{"d_model": 128, "activation": "squared_relu", "norm_place": "pre", "init": "normal", "init_std_o": 0.00645, "lr_mult_o": 2.0, "beta1": 0.95, "warmup_steps": 0, "seq_len": 2048, "train_tokens": 138400000, "steps": 8448}
Each number is 500 + 25 x the weight over its row's rms, rounded and kept within 0 to 999. Layers, rows and columns count from 0. Numbers have three digits each. The size before them is the row's rms in percent of the matrix's.

# up: layer 5 MLP up, 512x128, rms 0.207, rows 293-392, columns 64-127
# down: layer 5 MLP down (transposed), 512x128, rms 0.0363, rows 293-392, columns 64-127
up293 083:478475533486529503469500467494559506495452469489519496521494516517506484486501534492494465482473490514465512514533446517506469513472475500491451491490501481502519521504496510488516497505512532
down293 089:534492498488505498496503430477526513522502521504503498521506493479453538499520469477535463468505537492496481533474481549476518516524494526509503499465493487475502529491476513500475518495522496
up294 104:533496554469506439510522511471509466463510479505499539477516507505454471510491536485486503461490473462475551487519546497522516489514540478465518496507478532500486469522501537506486467482517496
down294 105:511500509494461481495540526522469440522500523496451494533514467536492514506466484503485499525511549508502466478496497516558492485470500512502506450532491538493503499520480468501496509491527470
up295 107:473523536491536533507536511505488507502500533516520478496512517512508479499500498462477512529570490488503521500508524534531510521504502483531557492517499486504455511470534492506514486510544529
down295 104:504525494511504473485513500487511490505489505514524508520521533532525526491513492488482507470443525493516486534532499545550514530548519498468447530502506509471541493531455469466504496524532438
up296 099:521535514529522458488511481539476497493499543505500503480507558468509514506502485484485517544469469503530509471483465484459529533529567522513516527541493524524543513481497486501531520512485500
down296 097:520482466487523521509521534458512500482515469480513538484508476432500513538496546495489516431535511517503518470480505525481549427511453487504481506471480553526499491507491457483489498507501524
up297 100:475457519499509472464543499552494510452518475459530529506494446524515477537523481509471523533496499489476506496498451516455514452466481454527552555507491485489529530507497485499519506481503523
down297 091:519524482519525526461493514465521479478419509491526473526504551483514499543509485480490480486500498486525492483530519484534472530484494506509505504506518509513518517507485554517541537501486492
up298 097:509467506484513462523519503512514476515488485536497492532489492509498504479496482459474496531511523511460493487505456507562507465524519484510479498507490509542521524547526514495549524489468476
down298 097:513537497511491491492489509491482535485502534486499507513454565489559469506564526471525525505486517488527537473507552479465493514494525498519517489527482504471507478500475482497456555485547475
up299 097:448496474487505511467549521478482492510475520488511507562525515488510497504532514479497493566489476511527486485520484476506485469539474488540472511511490501486539469512513474487508511517515522
down299 097:510532534480512499502506490504499506508550492518494514500519513491522472477477506498556443480475484497472524512503543485482516486536505465494545527470543488465461549477500532516518512495493503
up300 111:470492489545507511506494494502535489540475510511494480508497515486482528520457506520503501483475488487524512486481501496509497446492518517465531518522511487525506448484509499543487486530468491
down300 103:506517536494505478568499502534509477469511495589485489512524466492495482497514511492486517490446483501489467539500496488515501531506511496472525486465506487457531534529539528502557513502528519
up301 100:515547464500529496487496518482506506513483477526485530546476521465487518530508519530498485532531518536491481538461515538489483450514544521487530507525507536495443518462499541502487471465454524
down301 104:473524532493492483533478460479470546512533527466528472502542489506489510494516495512509495504518523485558542484489526529455471477502491485536482511546468488509527510520469501529518495462455489
up302 108:499461494512483486476525503512477456544461507490471511518502466484470527476515493516459536502481448512466467520537486480516533481501513471510503526485517515509523489425549470482510490530489483
down302 102:520491494480514454434481487484511490458495504483533488496497492506520511458546503499504497531482507498492540513493483488490497562500514509503493497458483517526481492512462525524472498562469473
up303 094:505497512503489486506508494458539477485523518535479512537520489544521529490501539490503516508483490478501527472575505491528521482491520524510516468493488433492487501526468518483514490498510504
down303 093:506530480538503523433477464502482476475507527505546473522526506485496495477482523502478498536500532520460480501458487519462490489483454504521493504489509499494506505468475439478517531512490488
up304 099:503500490490447465486524534509520514483464537485550524525465479488499501518489529532539506512469498500510545526473562452535494483497560460477545532503497499533493530497498480495543491546498534
down304 099:539493493553473511470482466531456444471497503535468489479496509508451529502468507519476485528531505537517516469496465539480466538472488509498469540495469553502506523525507539510482476450468488
up305 102:474512498501552492564476494477524494498464508459552520537505504513511487508517452461511496492457511491455474463530511519462503506545514477520518506504502517511519491525490534493494500440465518
down305 099:464540544491518518454500507505491455517504480492511475454505486489519478505524459479515526493473527491535504509512478486503534490450469524527503491494513478471492492511455477470502458512519521
up306 104:480516527496530506482514513478523506486512468480538473491496510539481505469494496509523514477493517502522495485488485464532464484487507531518536505511522507482530487484488481521455574448511483
down306 101:465460522500521508504502482517481489493489516527486500471511485525485559524465490539509486491466481471495521497526454503457539510523533488507513500503478476481513530501528536476525504494453537
up307 089:466520508485483486521484537498478520511519490557495533512449511488526510455494482459498490535524489501531516434556488546516526521461493529542524527491482526514482435494507495518501492503492514
down307 090:499542459507486521510508508473482500469529484507461501531504488499503523494537492512535456453493517439505532491459459474483499545508494472499511477489494469532511528488458503459442471500493495
up308 094:546422478482506525539542512537494476507489486499499468521476498491480549517528520480453493486501493492506498464449553497567530492504491473492485471508490480498496477496479485506487487470470492
down308 095:516538462503504521500549539485541507511498530505477504498484509483501459477493462483520510493487492504487534464463487491537487526498464436502482499502521510515461498553499495528533510501498487
up309 095:480538494456489504508533466514494508506456493541504450511457451512468440458540477472474538461485513476514486510538514487529469506480505474489480496490499535526502510532448517522474501497532516
down309 094:499509509521481569493515485520497471495449514541511530492493476481485446531510509480487472487504508472532477478478526482560492517518501460472545525526496507503457501500461490482475513496456508
up310 103:495495508500474501490470489515462484513516512517494504488496503465501568500468459541507497481529534526501490526504432512518479464525467515465508469521545516465509533498529481565500468484526505
down310 102:528491486469470506506516503474513510489498499492526484464498494475505482506494552495524511532518477516475504477524491470437512464503541508477504494554495562511546494484472506458513469523527487
up311 094:527512504491528491527510526528505497481469520506505503526492487515514510483517497469512557541512474492496471501510528480413509521500519505486521519499511525503476497517485463494509495497451522
down311 095:508491507491468524506487501483499471533477486447520498480524494522518487513489492498494514514511521501521481497496524530523526474486493534480523509516496521561523503536517515466509484535510507
up312 098:489533478529558530483531505456489505451524511520480499504468464503482504450502488509485511488512512522510462456537525522494448508524494488521500473486513506500496522491505484481525496528477536
down312 099:507512488515465487515447487520474526497537515521499457510497471518490504510507472487507445486497570500539459547489475527485463524515494533490531509497529442519531549547482460463508508502518528
up313 107:490496478518445472464497531506468468522509510514526473552527533519537507487444523480458505516513516503510478497537475499465439503536520513481461492534541481483536511497526498511497503510527462
down313 103:455460540489512507522489459510472542490488479495544493513517447490497485491516500508507453470514484534465500447515525458479545521458512444545515547512487500515487471475503495495500482461527544
up314 100:517474498481509518507474513463491494515499552507460491493510474458478524500540519530474496469521491537479476534505467513543513525503481518494525501476493478474454503534499505530527486459514531
down314 106:476502489475492487498551466486486470497513545511509494473487495512470521532540514507536503557513539494496478530540493518505509503488497467524509553537490502485506447505498494482443509514449507
up315 099:539463530503483483494483511511519506509454488495476519534534490543498501514502545464491522511484494456502484484500463485518534486519500463489478487478503512480489501487518504543529531472482504
down315 100:524463508484501477504479481459509498548528496490558472521513486489527485503492490474504505505469469501509535568498479497472474508506495514458484529534507452452508478462456516468502494537525469
up316 087:473524509486529512479502466494467482516520462515527537568490534488530497487502501486535511494462535496476500464519532490479467504455471491503503452522525484514486515457520489500483489527479512
down316 091:484477504517476510486469546493521505507452520541493467497500472503486506479509505477486461500543489478503539537475516454506536496557502483512509496456487528508544492530510539464516518513501495
up317 095:473466468481525464499520525524555458470525525481520535483486552501499487492539516506509478468491510489480517513484517486539483502513497515506465510488502464524535506509499525542485540524486508
down317 101:496484495509487492516498513499494488513435490485493473475533490505492488525507510474518474486484525488488469545552496487465507486521516506540518505469524491500546503489477535470542515482511483
up318 106:451502510527488522510505507513499497474496537468496460465501487448527513512516500467495499503500498539487512491484523481521472516534514496462477467468499531542477533504525486528470486491489483
down318 096:501473518478489486509534557537527481567504521513531460487499507494505522521472529485491485478490476470499501536553495512522546498485511521478509513523528521464533536474530515482514521505478529
up319 102:499462503456487521491512456485530452505536498508513526496480525507488461475496522498516517498474475507465470451464522476494536508488511481503469482461472490507495506512482512542499519516535550
down319 102:515466481526446529482527482510561486485504499493507511482502482518524495457492498488491504546496508525505481529499482478478498559488496497505493520520501459534480498530487508540526479472472468
up320 104:528532507510486520494495464504542530501465500520478524478480544500510510493546495506516523482531508490546486497510490529535508534479535528521528492466496453525513560503505499458486549488508496
down320 101:496493526502506486512493485508527490489521517488485486508446509481473491466482475513526457514476486449490461520538499528485457501512492504493461472469519494484467523487490464487478494510504509
up321 088:519511536494471597523480526488516496474453503523473495527495467465441533496491503494500500504502484461499473517537534495475464475504502480471477519556550524541506451507491538527507533493531511
down321 090:555526462466533517472559479496502533533475528522502518538515507513483495508513545491510458486484474489507487509483471480481432470505462532500510511547465459516466515480504507497558514514477510
up322 093:510499471469505477439486477481491492481511531494540460503433490487458476518507490486500490510518521494493478494499548475536454503572506524538471489502487528501480511509525515550462497525561501
down322 097:533519514458553508538510474516480498503515514486466504522513508517515499504514534511534475504545521510500495521522492513487510501464469464495553492482524471502494533503467457506487541462495521
up323 103:525552519488534542481457494483487503503498506480516463489496544514483544514479558493534500542543511497509480465495478522502473485450500533486484478546535484487530523527492467496459509465505495
down323 102:500514530485491519485476505537431492453497489537524494524511504552464488484470509518502489495486503464528478493500510505486543534486467530497511516500518512490496477512495504548445459562488452
up324 093:495498527515545527537501477482489544504516533483457504497469481500493467493465500560465491481506484503493502432501496472512538517530537459479483512474449514516469543481478500481522460481494497
down324 096:471458499468466479516529500494501542467502528547532464534515495495486519521457469486511519488521493487511477536490501527478503488482506479556526509533497464516502500497523478489508485511484498
up325 098:512495505473485480525504503457482522540533481519492483521505528485488506468520500521523482472557492494484489535495544537493506498489499478469455458471463458473441501489532485476485483495499489
down325 100:450543474533497474501505531526520480502471528482494514504458506496483453505477523476507510514433502498506495503547499490479485482494466485520483556502529493483535502557498506484489495501534514
up326 100:492498518513526470475519469494504486510501537534493458490481476492539462512498516530475546470504510494517525566504499533500544530458510515518524529507546481506517514510483512545528464524530472
down326 097:521536522535502516533455552495532497473512498534537436497534533458467523496498525490542471462527501489482529505499528531526524511466458498495521465482474513506508494472505472547490503485496519
up327 103:506536470501488518516512535526521486436531467517492552486502477516491490483492495515524537448507485530519512464449495495541488505474521503530520468496520479464510507519507464540497466516503488
down327 102:525485554503487498504482455481529492527527512521471480514500514493486493475520521469541495494512485512529484570474479481538446524485476499462534497497514498502483469496511509508497538514521503
up328 105:486483556490497538525503468428488496508483533492473505474469524542494482469478512495512457493514504519488521505474500494520503512525481515453553494523484501477510516571467482481531505518534475
down328 106:557463471500442501521483468527500500489507501471508495485526498490484513513489467483520487549489497520495525498502471514520488485463524509548465527509446514537485468492477495497463509517518507
up329 094:480512501472502521486546506486477532511509523466503550494492512523524519557473514492493475448481520454507444495458518477497503537541515495485484481489479501519542507528481481502508502530490524
down329 096:500517477447516501439481512484488499500496525532437491515539484474466472546523464533549522478473503500468532469497503473475475481483474518492509504526493457488489484529492516489482495539474525
up330 107:485542507503472513504482496522509479490507552487527505492474489500469521489485500483514499506460478488484512499527476496482488511485501527473521523478549523536535501535530505516523487510535458
down330 106:495481453464527491519514491509457470455440499446465514493538530454503475514510453510521493491511513516493462471533526529561485471495529502543538497474515497478490505490561486528520505481519539
up331 100:527509490498490492488507512473467513480533514464517514514522497461552491504471514492518488517455477471519471507514504494526508532487510515512511469486538515505513507491481501501466541463506507
down331 104:511515501500496508528493538490523502516492505523521489484481489506488482530504470530507479461462470535462478472570528498449499489518458530486495477562536494490526479499494501525531510506471403
up332 093:479547514509502468499478494454531500494512540493476567544498532477472471506474502485486490538494519529531494525493483491506491510526527486466502507563497494530484521530454442564498500481495505
down332 098:472510477470505506512492525487512444471479480487480477483511544507503542528492540490472497503511501496489495509518506526479463490489476501512467504490519557505513489526480492522512460480511537
up333 104:489516472467522486511492472461509492469528478495511526492533494458494517533525527515502504495498541462485525506449473535516505453522517478469485491497520499498481488517547501562506534530508511
down333 098:500552547507505443494476489530483479500462487524502509520484485526508524535495457434474492531497501536459481504520496453516491508452509477539514481520493519461488540466488477501505512504495502
up334 103:517539525492477486488512525488533507505522510463545477505491535522517428505496447484536499499513428523534468466520488492494487495482528483494494518485517456518537532535518500499456528503459483
down334 102:483542493484470499472505508508511517479539462539516542502508472490537485464462508497469476535494518513497534478516512452521491517523506495484534512448466515508515501449482460504452506486459479
up335 104:450501546530506509508536500524521531518492506517486525507551494507476518514484495516479509511493499496509524489488498497496511494503536528503534534536507523524477486498468484489527497453511527
down335 105:512504491529473483498480511487487496518503546488495488496498496493510508454528475501515449526493512501514513500524550485536473504505514467510467439493527455465473556515466525490509453476475479
up336 103:513535502467521509514487518477506519538492504488512535460505532561498474529529554521527558502509511515516479495521509465505493497507495452497498536485520535510490477490504455461497536470524491
down336 108:459542475508510499452511438507529517487484490488480493485524494488535505463495516485451485487502483473498491467493491527510537506432491491465497497488492499543487555506482517507506475497461521
up337 096:510494503499457505465550544489477476537507507473485507533478493509515508425547481516520500545485527472480496480489511548497517467506454502503486532498499473518503494482516535500510473545479481
down337 099:482529513497499498491496430493460478534554496522464502516516504488508513501487489481451497508474460498512475475513479485531565495476487455524487504504483445493483434445491491466512497519496518
up338 095:529536465479484469506500516482477485483478499487535521481487467452471507533486495487480461469490505478514454531485525528503553487512463498515448546525484512489504506482497497508509514492505512
down338 092:486528505485557483515532514515518500511510521513506495467499548501497501509504502500501477477482515465488489480498480470471461513503512502520521491513457482495476483462486477480484520496491489
up339 101:484511467501482508499464492517512506495465520512516497486499483496461496523549515513525522492527497528498479471465533502451457485500507530483511510488456518526498517552475484489509493480460520
down339 100:539520493438485509499469503500477451514512467482509471478459478520499450537507524503474496494520502494483525507476470475480492519498471483466488511426488526486503527498527493525530500474496465
up340 096:487509468525528495471460479497535523523489484517470548492472482427514462461504472541480545485493559529504503491464489490515488480467490512500463478464514516523504515514482529479512510469490519
down340 098:464507480505479477533526536516508463475488513487476480533496443506497472488508532444465488516560540456454533482477464505485515472491460484497507537495496508497506493482511515489477486514515487
up341 095:525496497532535453491518481486469522545491506541531520501515539519486513487513456517480468474519458474494502480519556494529474490468537532441532479535479518524462514490444480507479504510495556
down341 100:491497481461508505484508518515526529488471503493507476458500506472515513523499508492521535508504479510452558481500472499477534521447520475464457491527542470471506471506486542452489490501521452
up342 101:503523467505488466488459482512465474488514510476491530498520531494513504479498480544471487511474487485561518529519463502520482548439512560492529522491483542496515520484467504517505479523503529
down342 107:470485476514515500453531487499536475500520514482509513486490507512527518551507512506488492478540472529499538497503464503511454483481511472447493520498492468452471465454484519504518486499514501
up343 109:462504494483473495537517482479513519500488499482474510528506517454517498440526512521480495541481517509480476536462490496479469533514539460542524515537534531485485538457495531531476512515536496
down343 105:513493525511491528521485527526545503510478493509531530505521537499483459482514476550516494465457466518519525474491502512505495533495534469517509486471456458529524492487533501487467496491485504
up344 100:488526470523502470502507524464504494461491515522501497489520518520553519545519459552486519431508451543492490546499510536524536527462482512494490483474541519501496494494478511489509487487527512
down344 097:464508445437499447462504535522485501526526485498522497482534517486476477493508449493537424472477518495496518505456502504534521483536527503514473513499490477474507475472528517497550550500532487
up345 106:460529496495508530507492486492486487502548515480503515446530506523515471511545464513484521465512494501535488530453524505510507489481566517487527448542500525545470529535538480475482525483508482
down345 102:502513522507488490507493503509470498514503443511539493497448516515503521497523512467517503440487483532496501485519492546503514533527502516501527492511452522532475440521494531482505505483502499
up346 096:471496485538506482489536479481464472496494482550510508511519529505513501470433507523476514524540526480478500475503458530452491497489479483529487497470513485473494516457555494528495472504466499
down346 097:504476508484474511483484506479467480502497510500474512501474488492495475537529508445500464537521496482483493470448528489460514520433525485537516546494489489534494510499508514523497514488550541
up347 090:479504519495482494524514527520492523484460487500504518538497541465521520523482523531464487481478486491521482472478484553519497530517476506551495506517521484498488497510504489541531490515504523
down347 092:489483508479511532504523520487506531490491524505545504488523519504485538542474501488555451471494493461550511504494435491476526494517461497493508496508502489504554474473500558503474488488535494
up348 107:460496541506502522441495490453483478532509487472501507469468482499525507458588527508498509500513506500524518463454499457498538501532493521463542483476488506487532484486497518514510515504523509
down348 103:514474496515521529527457481489555502514503489482507488487553455443553448520470447524486511497522482501493470545483496535484533518482530475491517505458467509527474478528475509485507502511492512
up349 110:509521503506478507509504469513510473508492459494543481512464529478524465477512473491551500522508487532517500495497485538469505550560505507525525512482545517506534521494459525515544487483513488
down349 104:510513466458472555501454486476530512535514486503504544492505454487511498508462506473478515517520495511484500505517551473515540541458526462497502528506500472494507470505490479525471530489498519
up350 097:524547486511511527539500525550485506536502461515528510499458474514475523505487456502434523512497495547486502475521492512517495496452491471546515489513521444481450554503506550528472493517504530
down350 103:492459441488523473499505484508527449473507505518489487504510511520476488506489510486472515461472486473494488490501502504500480513535473498538521507447496495505542525425537503463495509436444534
up351 092:513500479505488508504473498491502512516500504544481506531515518463491505486525536527487509497509493518512536478530507493527501485496498553516531479466528451471509505465509474508464448459505515
down351 094:459529474505457492520505428482508501500511486513478485529525499466469552526504524522498493507493518463507499520460519535501461527523479524443505477522500514545521472490533513542481496519528519
up352 094:486482537474573499493487474505483509557535522538514465510526541499556490536499515519492453496528479491514512506540511512510527471512498487517457488532490510479544504486458521494495500489490519
down352 094:482543489457466501481530484474477519502484444497519529467502499489440547499535548438478490482485474491491538552463530513524488513501494489550462510486522552536472514508530475488505482503500492
up353 096:470465506527501470488552561492500471542511528500527508517516523477499494476489478530505499484518503486512497520480519456470491505468514499510497505537496503498535490476526453495503485468446509
down353 101:549526494555433518490468525500470487489472464518471498503480525494516489502500453473495465513555513466491482462527486497521502533505515538496510519483493512502471509525503498505563458482548455
up354 096:522504470473493503484514466507521465488558514477498480466507470476501526472474453499501540527487517532455475518503485482488527505478505488472511457532503507469495527433550506510459548505505528
down354 100:478501495539470491504512489498520495540481487496466527514495498482538495501531511466496521495531515464507511479512500527511502409465486518503496503464519516537484468511492490483497487491512535
up355 101:461485514449494499483498533487503530522518464521483477502506507517504489446510529504551563514521493487466505456505499429490523517528513502513508475497465517538514515510477483491488508509506521
down355 102:495468513490515511497488528525550473471462516546485530496480499515517477528521515491480473487529468496535476497496498500498498519497561489497514521461507523497529517482589503483504500499461504
up356 105:500474530484525471475477486484469501455496509511504517570564490509490529500507512499455528528544478502521477479518451506490513510521496495506489487470519497545497502486492537469475493501503460
down356 100:496516517499510501452469489490479509502513544477489461491474520464509565523475497491489494479522545477485556534478481465485503493508461504499510469541509447530492484528514474469488520479475501
up357 095:488463465483529494520481508502523475446529495467526519517502514489479499519529518499530512518516519502492504486473547502485456502490538507512502490514470490511458499532497401494470481515467504
down357 101:525477520490473535494525518482514468502535495515541488508471515512463502519451470434503519514498515505495476492439537473489490517493481507477488533517460499513500488464544461492491516508495498
up358 097:535499545485515492473503500507487507477478512528534531551489533535496567439517505500535520532498471474489485483461488504469501465454502459502503544491499533491492489536470506510506524515512520
down358 097:515478493549464430467505473497485522468466475462532482517512487460538503461489523491485447477489535443557471461494469504492472464478460519529491496501438480527500521525515488535456539504502488
up359 100:510493494458492534456499502480477517497484490484500457483492493485459551492556486517452540538507522496530470543490502528471460502478509525492528491507523451519496489464497527495481524485465459
down359 103:457508497458502470544566446471482474517524484473508475497525494516556480519471476492510481496511511494480487502519482479519502511523532527511467486510507526542507521513477523502551486471489512
up360 101:490518465533501516470516503472539477496497473446513512473500454505484482494480471486489480483528462514483486506458499516465518512513492481499510485547524532503463447505466518494509510544497520
down360 102:518472486532480532516482519516510450471448529525544530514499529499499515433493494532499521512492494494494506476487484498553505506493498497533520504560458472514524511462482516499499503431491511
up361 099:515498462471523562496478488519517479517472513466470459523467499526541515476510533486527474551498482478484508496481523497542501469447506526459505512497484537498511493510465509528515513494523498
down361 096:506525498509502518486494479498513491501466476465500485505481497523482486477501539496471458512489471471496499506497492483506512529480492497555497470470452509494510504509525479503490493488476505
up362 095:496505520519509491481498474517472496503519489461453500489471465499521476524523572503543536493526466485507516517516479503512533494486508521519472436464532497521486473503476483493493508517529493
down362 094:534493447512473477497509503492502536478471480522519547496512532538495476470510486495491475494489468458516467448476496498529496525525477484480513527487549527469544499501510506493455498487509464
up363 096:502505544499523485485517498481461506546501512496527514522486522517511528440494554520537497490480533490482512475544478473525509514474510491526544519480561529572480510536509475500470479501527501
down363 094:524497472515481492497456519509508517521509460469515521450522502444505463509496492505501513452508486501506499492519495552498476514515448451496494488487445499472505518492509504478505495500519461
up364 102:526502491490503504484487507466503486499478498516478484488501500519496483517497507461493510523517518502456471492485463500492500501487503487570518484496522486524464509500497474481449502460489482
down364 105:462479503480475513461484494485527482513498506490508496481490477498494487446510456558518454465519457488497529475525564498465481534491555486516496478520547520485517501511547545498532519471530503
up365 098:483522493506490535536470485477513520508521480496520507472539486540494532517501454492528479442517515540456475481517515486497508478543510467494479524524559514503520519500563526532505507510527443
down365 104:465492501476497499514546527561513499474551538475467509473462485472522459514507492463523498534485502499516529512511467523484523476492457497459503528482498493493474549526472443524525546488511493
up366 114:472440484499496503494502518498494500518523503489562508520462497572481543552490485531496466555484485504474506492493519522491473436468506528515482491545519510549477538432513464515501497511479493
down366 102:543488552530496510496457475476546491470505493462467512479533480530505460521483498541471479514527500530481444490533475495530512524489473516490462529453523476476459488486486474489497519535504489
up367 098:482541508492513517534520457441506497467459524497535499505530506474474472490420471464511472530461495487469480536514537489534463567498521503508534500515529498481501505481488514508539477500517512
down367 100:515478513486498496498516511515520441534439468502460496493490503501497472491503531499477519488507497495496472495480524487508531545493472490491511498509479496466477512496463514540493496515446508
up368 105:455500473521473518448471502478457524514501461507499474505522481478491522469463499508481527466485490515464456455508500464447502490508506504494480464545530484505527483517509482486515521487509496
down368 103:507475477447515502511467548487470502481496488519527477490495499552530483480476476507481531481487512494551553490524501490489495517507528472548489481511508476456461501472494507498490501522520522
up369 106:480498477480503551514528552502488505499489500488480504485478518497498477504528525513495509553496468518535501524503496503524466512536519498546499511493511520551519521505504560483505512547524465
down369 099:470483497452478496445489482484478460485499453461549521472516496501496488507522533481486493471471481562494494511526494467559506505492508486501520498463475506510477497551479493516504477534537488
up370 103:537492461494496460522524515516500496504517462482514513540499490532498479529557490499496534486485498484491504476537513498507508528519498497555486508490500502449537480562473505505490446492493531
down370 102:507499483502476475469471520513488462521475456500478535511469497485489530509505555501482458509492496458543501510476503503481439539506479469513505569496517503499526477473473517480495504525486450
up371 094:532515484431505494516519503489536494511536542495496509522487503448516511472477487476485486560509494564469476468491509463482524484497502501538504521493495508523478502519475550497505492501475496
down371 100:481476479485493525473500545485508479537490466507526464532494463536479499495492530471477510515542517482498461497500485485479511516524458498514450521521477526518509498523514486504515444541522534
up372 098:488452491513457507466480501500512526505486476527506458482489493509498456489480507453504484508498540449503532547511472540495494473488524521485533506488506519475514497451496487531498489527534534
down372 101:490529490540512465534490482499501514471511453522469544548529518462517499514475494520489541500519492511530450475490514495516500520478531492508517486519505493482480458541475523512540560483475494
up373 105:501535488552473492529526523472543497473472517559512480548507511449472518510541489512473533546507499525490480501479528519524445557513516461498480520510501523491504527495511554512515510459498481
down373 106:510515468488504476523505516509465502507557495501508481489540511512499504478484487510500538493509519463489437462491500512510490497488469493476487531462533482539498524493529478506509516520536491
up374 109:463457482467501544540515519496488497534500506529505514506503494521464540462445516571495510477500495529474502468538477486515522537522512536531525547528460516511493530513502484512552564476487478
down374 095:534516485493472454515478500506515466482485519498485488544514525493506491480473521516554503496472481468536528508531491457536509483468493468535493481432452464484491535474505529491496432472532524
up375 097:550487496510513550504504501479501479543587521507526488477513475511475513479497521489499494513477547485484518527498551483491530508502507479475472541526475478505486479504511490542517470514491530
down375 094:478516513464492503478444472562531509446490477532535507511473472509455486509460509451517463493483540493430479499470499529503512465502508521536457524520511492498516474527499492492537493498450522
up376 093:455499528525506503529555516512499508490450491532492518523473515485491552490508508511501510526495481511465480464498495545498490472482524531514558503547488511498475505524471497486440490481483503
down376 095:462476534496502473503490511507482482543472491547499511506512507513458514416480425540492471507484518478464535481507485505512510515513514486504519536500489475495468508433518473513495474470519506
up377 090:530500495491482534493465556503506502509511535480463497500485518551473454465506533511487503507487524489503515518492555429475483495519578495449525515521507523513500542539491481483503536463461486
down377 094:479526459479545553514473471475457506519517493484490530542471460498448512486535495526541516529492516502529490554475500500535541465526461491518523492458515498489504518504444508526420514478491503
up378 100:479506488498528516517440501492507507562532482491466543505508551523540495500516500481543471488461470494496495482465523482483425482510520479525518477485486521505538478495533517494497488507451547
down378 098:569521483517505503517547505521501488467468484466524506506479526503506484529464509510516539519450521475469466457498514499460494513462511510525464511522488499479527486517502499491519473546500470
up379 096:476494462491463490493496498474557505469518519485537515561520507502513479498491483478456490504499506470539476512534490496490569542529509512486483475494521483484490504477481506512487491484533509
down379 093:477455482520508490503505489478520523490519508494539480497504500490495501508505483523529483492475498532510517469477506457493527512488507501464512535477523485519491528469484488506483562510569503
up380 096:486503509534543504497470525480476498464551511514488480503496523460485505504481486504528486499490525485507513485454516498497485493495492458456458492510506448478492476469538530533513485488476513
down380 093:507494507472535506471505470523559490503478508531523515509494500468481489527464488487459502553534541499504487463509488453469491485511508497486519486521511459487523481512487494463515477505487474
up381 105:503487478506434537440493553488493485508540492497531503505503463506461530482496469498478482520493468480505465481497553476485471512524520475510510490503476483476468471489497513557505470485478501
down381 106:557541495488521521524476530469515520489468522479513517503528538536516478509502474457477523511500481508479491550447490494509499485491468450518525497504523538504491490501457443492494475515502497
up382 094:528498476491484525499499539528499464492533545534524483500514542530537471440495491463515535508492533523496494494470477463508547474462560473487484490467494474453521544468503480523508494491471503
down382 093:481503475513509504483475478500484517496502543488484472510496530464509525517535491509493492512533531504500496519517474506492499508508517492525476531508490519484567511503498504499485504535458466
up383 093:509519517518485448508547472496513530523481505516495485508490488515473487489533485505475489445526512503497513550460498490524516530472528503509520505485517506471437531510471512490462552484484498
down383 096:523516497489530486501530531519504529530516476524485478454500532533514438527470500504503470483493514517500431449450493484472487509511449451486486511487484480503506491469508484494479550460526516
up384 100:500531476521528508473498474467492497527493486511526480534533453510501513461483512524516526455522455471510494478474510509498469496530522514491523487482564528490493518517504486514457497484490531
down384 102:498506478479492529524501498461485464465483467487476500495482559495462496527511518505496500493535505472513463492521438501511490496491462511500491512505516486497559466512489498486490495514541469
up385 105:500485521511470499462510527510494483529524519515518450457484479541516494493481480493473495530495476483500529519541496498548501487555523485479475467505501492487488537510530522506550518493442529
down385 106:488488505504481480519527513482491515467522531493491531474509512414505527452520490491472499478505477511510521503488487488517539493488491469459504519480474477508490505524500457558481492508529509
up386 082:500522500479520506486509498506502481499472464508528508532508492526484444524577558502474488483533465464513523498509530477485491561503468473437493501511469491516497519528508500500502496547526532
down386 090:451455495465508542499521439541504503485499544497516480505514506501527486513486506471563451493507487496485488507478492529542473514515464500459500535484493478473546506494503507511465495517486468
up387 103:485530471521477556484453535469498501459523480532451509478508490495536536483495509513526528469480500510518487485496495502508504512495507516415512490481499509517485505514521462516549483485515492
down387 100:496488461469539507510496459515491494503510513500514533472468493516496475512466510496482461503498496483484518496516464463485574481500459513529521501486488539480502487483526529545485516513528484
up388 105:465499488465504543473525476486528522529486534500494514502475507473501529538500510507486455516523491536546507496517446522507482494503501544536511519517506464482547537479491501493495509540494472
down388 109:496497529479505462535471527488482523538447477517454512542485525500488504491507496547516528490498528517523505489495542504491483489468516508555490469512523485512501433508469489527509470471510488
up389 100:547466498522488477478491517513548547488508446506528485523458455526510492524538487543514527500513531512483522482536551524520503516509521459501475488491502515543501497484530500487532475542505507
down389 102:478530545511474529528489493521444476514507492523520508498528523541466526517487460452519511503474511454498520506518478507522525484509481496505529494489545552468538534492471532488491515485530506
up390 101:487493512480470488470519486461463473492487534494516485502516497526506558489495482535515537475539487468475460489555527473509517501502553537521493488555484518543514519487507510482495502503509532
down390 102:530556520522499498511507501528464528500511464502521476548503532458509477547516518463505495501505491524476465481487462534527515520491447463510490534499526502491552532488507474498499537501504505
up391 100:531519501519524480499482521484475475501510532506507489502504486475535486484482519520520484494494530555461520486500485541505495520476517474508497524443503490516564463476484502480475484495530495
down391 090:509525471450525533496504466473485522489477502534512475520501513488490466478516517489544449484480502504516519496472479484463503517485489486505576521482467467514521500517512486497522522533492495
up392 101:490514559501477500474478501491523458449506486516501478461530473484522514497506482490527528495509512490475523519538496577539500505481486508501502487454515472515506490520502511500485462502462505
down392 099:491527486502498477509546520479473483468470496507488486496480498524465479493479464494510485491502527523512546468479505516490489501541435531497513520519506469498515519511459463560529520510502520